config = dict(
    d_mlp=1728,
    activation='silu',
    norm_place='peri',
    positions='rope',
    parallel_block=False,
    init_std_o=0.024,
    final_lr_fraction=0.0,
    batch_tokens=131072,
    seq_len=2048,
    train_tokens=953900000,
)
Each number is 128 + 24 x the weight over its row's rms, rounded and kept within 0 to 255. Layers, rows and columns count from 0. Numbers have three digits each. The size before them is the row's rms in percent of the matrix's.

# layer 2 MLP up, 1728x576, rms 0.0379, rows 1687-1727, columns 504-575
100:101127138124106137119079150143152155110132158144110110095120070130140171129107122148132151131126109160136090156123104114139155116169126091127149107142160139112129167105141155144187134136154122055095171121147131108167
100:100165085098120118158139123132108109122111156132130104091194148141105149127160173114133150163112126146084163160143106156101119126141143135124133107125136128130081099160106126092097099108160158087114136164105196134163
097:128116088111119123177109148105122132102116110116130075142129177159126141110094161163077111095092091124144129131125121124088112170129133149151104087072136107152117116170124164109117104105109158131144155115124127102107
102:148132148166119099108154124123129158115105117076088073070095143122137141122088092111153143121076108154125150135087136152091140105142143155113111109133145108137112101111073151165114128133150111142110160139132093121143
101:095162137134100100160086130113092135137133132110099093139168117101101142155171166109141151139094181155119150122128150107145124099105129102097084115118176142109098099118130148124144121149128116087134122164095156144144
098:100167150142123130123189122136140108133172112113096132118151113156142140134096127083141131158079190130152128142101109116135154143126108134122078144144133098110108135105107155137132128137088160135095156108145156138115
095:107135108106131171139144154125114088078132174139117161094149160127115148148124121095147172162101173178166134180098124146124122150144109191089120130092110081104121131161118110111122092164138120161163152163121124163148
103:082161152074160135147133150120133130159164112118119120151104148158126131149109098121118142137078126128138098135099118124118103125111128121073117125104106098126131143117140132159116099145155124106166141174118114116137
102:132105157143088129127131136165148172088116097149060121143112175163174106092123124121055088144127147094127120142162087112104124112158135121113160132167096112135107094098095152124106107131152129164111149099126138149129
095:112122140134188153096097148092116140154125170181108088078158158160143123126082140126077101111133148113124156175123151174103146165168131093121127127132112118118083104130105128144124162116143166194116118131094071119129
099:121162198148138170173124151154160100129144139142107108163141172111093139165156145105126160142110106110137116110137141104124098153178117156155126124134087138129112114129114137110173114183110128147148122133168169105148
098:139141131107173105122144149104100124131148141110127168083151101124113112105115151098121111122111158134149106155120133102075133093124109150098164158089097143117180139108126143159126134112059110107089124105087138139122
101:074170140147151075126167105119088141128156119124112124158120162160079162157126128142111131102156127117107123138156138141162146151139140101135109131136123126097102148135130158087142060150068134123098117135109147149137
097:131090131101164134145120131082119163124124127129131113120120141131121152150104124166095129155132092098149119153142122136173114110131101157136129156133140125142161136111099123136107145125103144091129142139162147134133
100:117139148149155121104151125148083130149120118150110118152130145116189118093138121105116142145162133124160163140125133119160141115156156132130143124144177145119080120100114121129135120188147158138150128099087115145099
099:115084150173134144150139104167199120099145110126127126077098148138159132086157137124150188081140145164106121118144119153132158123104165093143123100109132107124149119155084144090107106131167149145122155122130146105099
099:081100106138160127124134108110172129149167162107114121086159076093162145151119090144112160140129095123112122159110109146118128133103147108123133132163085133084146146135110098127110137108167120122113147165138171115139
103:108129143118102106174184085145124086112150144125072140145141140092170147158101139139133164111116112168147102150151097111105100100143118151080165079100110051129093123149140159135088138155141119126115124097143158143128
103:146113131115150126077125145081111112123120136137160122119170180133086139174096129173140104135112125105188144138107105112097130205144132157106157163102084132132097134160123145162115145122119158082145113158109143113115
092:138180129112137131105117130111110168129098122089090134171107138119090128150147136134107099132111110107145136118137164082140129183128150131122117134109151130134132148108120135173146147099132134130128139115091129173158
102:128105143144127120104134131138142120110136112170116130124149152068121106126133144128104109105152164094150136121138164109115112118118118152140123113092126114144109159172122178110110102124089164163161157051142077084146
098:149115108150152091155117139164121130112142097135157129145089101141131116169154143129093118090132168122091117119134140118113163122132142126127100117128140140136114169146144129058178134171144150127127155158182136106121
100:104125170113133126111181183103139131109120172131126170104171167134103148123133084131105120143138147111191112137105067091110149094145143098116102165167118126166103179132093119118117113144131112128111131167120126095132
099:104127171101089119102174105153126107136092113143149121121128117121165158130122112155127143159103127182092139120088086138116140091124139096070139125127118131102136120129120159136138144143130117140126142098146110177112
104:122126131079122156137096138099151125122136151136137155134096121111140110178139096116095098073170117096135163158135116148104088148090121128117114160118081156123097125128131129159137106137131122126158142188090160111119
100:081162124134123109123130091107141124126146162122169116044141121105137129121157122096080100111126112104121121132144150114139128144113122087089158096160120114086157139140080161085132161164109152106129142148064132135128
102:109154140107144137115187162141075153120096084132098145149122105136140080148158153133161155116136131097115150116119093098140124094162119124154106175114089137127118083129119136110120117155122127087160133092125089135084
101:109106137117135083125096130104141183126128152115104143102182133156105107139125080161150125141147166124127113148071153111111069114119148130150121104131157128148113126142124158152130128141125145142139143112130140126157
096:140142117155138128125152115154102077124118157156096141103113130124083157120146108147133158151089143085200119155109124139103158118143164099058148124156109130128127138137118097140135118123113079153156111158132136147138
096:114097141082151159092132161120129119099091171114148131109104107122127113148164112126102148090161147102136135151144117114148130131119205107157130093156125108145097146138130155139110147115117195110157144144098112149104
107:143132109129140153121132081128127148155120101108121107101090114101143110130156100129136071165131182069140119111119177129142152132125118144115188114152106086102151133134112133061098100115096142098095141144118150111137
100:121145165165111115146142160138161166129119118153135117141145102121129115135151136182145130112126131147121175083125125076139115172118136111095126114140086128119111073150128127126124065127156129116155142132173164123109
102:148155117164153115112079133129119117131081163108135134146143157150119104140172153123147129123114128148110152108139122135134108121107117102133107128129174157149114137129104140121161143127135162135118158115129182092131
105:144136113129123118108110160118147134111131133112139163140119138154120115126101111097108147151142153131145125166140159130128117193114157137126127169131164114142139098127125135103126131133127082173168152109103100131091
104:102118125143193108158120125144116116082112153160162152156125138119147133139079126135104098073140119150082141148123081131124115100117140121130094133100133115117133164091106111136106107154132173101128136128117154150163
098:132119114165116105176174125107118164157134160140125112138137129086163158100145147088145138131111112092117144114105162139091145143132135191154134124147117161135106125143135150100140141141117107129113150135093117139155
101:126140156129126109094118106127133149115137123124132122152110128141127119120163140114113144136047114132105120109116124117103148112136145122119141128128074117144184139119120137110113108138134154125121147105079121116112
100:100109151170126120065139084164144094106153121140082113125111141120156120146116143101099112138110113102143150205127106143111084137100143142128161114132130151097105107099105132114137114146163121146121134146084152170140
097:122131133135158099100186091125140094121122121157139107132138179131131102170089111136109121143127069180193133176125145076088119150113158137102088122133125102138142149161107125109078152120118086119091135142114138123121
096:127143163088099142151153147122112125066124120143087131123147153116125098156189140122081112131121139133165135123111173090120088148117163102142157084138138137121179120104101143086073120123137146092090145078180145115130
097:138129144149135124090126157128150111126130099133112126144158147133118139164103135171111082139119097157145150110105101120106123160131102170142153122125125131142125126143125164118126115100162160114124147078144131114122
# layer 2 MLP down (transposed), 1728x576, rms 0.0349, rows 1687-1727, columns 504-575
101:162115140120142156147169117114119088151130108146109129166155150114149081122130153113115138091120144145122171083120100134116152144087129162089129167100053132161122119170085111157115165117099128161138117144107088138137
101:154109187133103146105102134121114111112150111126128150156083137136132137164124116140140111115125107117189119106138143100136147127110066115114098118108149130079158144135155123139165152134099138113144142109140089100125
101:129144140148131134084115105121139136146126178140155144123114087112117128179097113094177132160149165082144141166108120135137164102146120111096152144146124120140117155089091092158141153140128118126127114161157133156142
099:116127123112124146129105162138148085131152121151172149185142095164146135122135162077109128125147145097130104140164133122162120149121107108088156157150126130168118126136142122089144128101103150093114075086121175152130
100:175123141127149129105151119151161106136129152124140138144108129140107136096104115147103103120156077086154144141129136115127153143109118145161168105167105136134141150109133117119116147123145135162135155097130109101131
098:131071133141123095138097145109141142125110109157157133138126169102131130130155126184120145110085089109139137143098144100136119156129163105151141105065120144128175132120134141141101107109154106112136096146113109106127
093:155097128161134087096158102151162133121111097118159086154095120135159109123160149156091086108110092107136123091152146130075184088133143094154130138142095154135120089155140139176151178098134158118103155081143151100131
109:177114112154131130171084108118126085127085185150145142123107122095150106081146121154122106185134125140130132115169119115129133130122169142111130092137104134106140093104127126097156123110096170164086119058117123129122
099:135137106101130143145123104109119078117150123123193145153105066108073154159133160161197148131144107154137121124100163153135121155110119157106118140130153118099133137160110107116130131147109130088128106191142126120135
094:122091149111107070168119093182137127148133078123125186144111079120162149146172121135138120112150139158134107118143115110122155135108095168125112117127170117142143125130091139101159078134128080069149124116148159158116
103:140104079146113103107117125129089184086125087129102124071128118118198133094101101145124100125158151150144118140155120136122154081099134122082099130136179116144131115133116094152112166091155149109099170111066117142119
100:124132123120119125145104096140123162154139098135110126146115116137109136124164153166135133132110080097105123131108157125144119189153163119132126097163151136164083131158115117123138149150161161128152125157162112125132
103:156113116156097133143082128125197107091122133113154110121112100118120122145123117155135122136088133124119126120102126119100086146145144155152147132115123111164161129100166110161157129117174105117131141126149126133135
098:137146131106079134130139129172115113101101137173128178140181099137156106117130154097145120133131154141109136172095125087076163152123163095112128101148124132129112125149175137111158101154157097137121095116103147128134
101:141102119111130103170096105109137127121158111107097151129087114153081150118116152151119149139087103118122099127114145136086127145130105159123128129147109081111163143161147129111138129096095110097102109146149153117157
100:125163110081095130078112110104096147135109109128153122149114116137112130175099120154079079188116138058144109164132134102089111096168097151143121141134125113110134099096174114168135138096129135117113131147127124146207
100:157146148078097115147124135137117114113136100127115128135095155193095154093167122138107090130120175160150125094128155071137121144161098126115098122107133128156138148085177131123134105133122098133136155104086155161144
105:142135098112110127099087173153117163142118100147175132154104111163085110113152111143101095157150119114130144110090117143147165168131158105153104156143137163145153130106086102136127130085120173128143126137130125088119
100:140123137115087115159144093154129129126144153112130110135067088147150133069143116088111133139108151125084088090118117150156111094082110115157096100133153095139153092111090166101135160140132168158118110145136116122195
095:106126152139147102102147133145114108130149130153145131102134139131140104094093128123142140160151119139133129146126115150127141077143114128097148127137113143156097102141161150110135125138112091139148104121156141110086
104:143145124106112148126166138116117123159117121094165153120128099159154137142175142135164137132116165143108136146143122144114137163126145123121153129138135152103145109100109136121172103113142105102106113160126176192122
095:125138156136084157086156139099147102149128151149098127124174148109106135101136116120155134164114119108173127128133124145097109126109110147117177126150148157119179134080131126147109128110122110125136136127086123133123
101:146146135164117149123080079137115140134106088121105088147092095103142115182098175128142123084136095136083152164099151140128084146108138149144157111107122155107134121133166110148124155114111130137121137093145099141127
099:127131101145161099136141165101147134105169123107147123138113136120103110092113117089119088079121131080164110111129152124136102150152114150165107122162154102147127167116148087098138138137142143113108121133109143076173
104:147143128151154089112137091132148116120119140122121118108145158154115131089112155130195108139134147152137121122114147106134156142119116138120130107132156133137175136168109155119121140117134085149110122072121143124128
100:162115109124116116130137144150122109117109134112071124168103149175143117136126138093137126149165116129123133139098106115094171077137143170163096144088111112145120111139150097133140117090131092128128163124183131149144
100:114099113148121089133089093098168119158181152121169112142106174122108154117110121126098144134110105158151077127108166128137149141101134115128119089135149125157131173117127165123168112102140130155122152143105182138143
118:109132090137139142135123139131104105082132096122145124151082143128142129117164154106096136108134100130139130118212105125159170128132135143087121130124101120089153123123062129134107132125121125125131094138123111149118
098:104138128129098128169154148086113179119107085104148107136151116118138128166118107114127140105136103154093131102124146111137092116155069167185141094152135127126139155164154120126111108106142141114108138117097091119109
099:146117146157133139174140111125166152169175117125116148150118121122145154139097154162143096176136124160136152131126120136109117092128082095075119157104120155123148087143126129145120087136132077158133160118168136115147
109:112100117137132064124169179101123097114155185133087147133152098165136159131126148122120193117116111130127125117120088121122117143125139118140106176144145162103138135110127138173173127110184123172128126129145106152067
100:128121081132120131109140123127140100120168096105113119137066139151153134127126152099109154119147127103134094155118126164063134107190130152131123137144138102086160220119133159158155141134119127120113127146110140127147
099:105076129156124106169175112143147183132123112126111148106102131106130163122118104110094095104151126130128145158123123136133150148152127156128147119137108127127168098120188145142136138144101109135143119129126119174131
106:124137183136126124154169096149089116142136134156144118113146152131151079093124141164126117122116140138127150138131094110132151124104097108128097102108133091128098114118094146129181090131102155106127128153108158129135
106:163148125101074117145155111128155169145104121111106121098126126119101092168152122136168139135113118145185134152110182100152089117127122105107147097148104092129096125197195130129157109130104136153115120116141114137119
098:116121142087112144123103147093106097120147097099131107180128128157106110137103120165113124124147116142145135144159131143163092138133122080107127133114136080108128122122078108132118168129164131114136125119169137148123
101:159108098118151176142151139119122110108127113104137113091156126101109124151157121128129108110171146137169117155113146128145120173129138121128103123145173134121071119176157173111124108145098132125092083127155137156134
102:144135135059139118166154186090149147142146118126115157109118111128116117152150104103136113097118141167125105070110155099114188121203132091126116113146098112122151126154090068137127146144109139082148149139152143106144
101:123131135118096167148121152125121157109141156105139102144153099126129170102120130130147141148096133080062140097167084173143100124105118131141147117131146111140125094093096102137150097146123163157134117120146109145101
097:116119136167138095123110125129147142125151174124156100110152139147110131120080133135160114150111101136108126142136090147136147098100117161117114171108140103123111130144167145145175122136120136161106110172094105130143
101:116125125116130168163119080121095180145139142118152137138118131127143113097151101122136155113128161113135127153107119123138137089133164112105097133126117118128113120092091118172128101124133121126126116132153113140149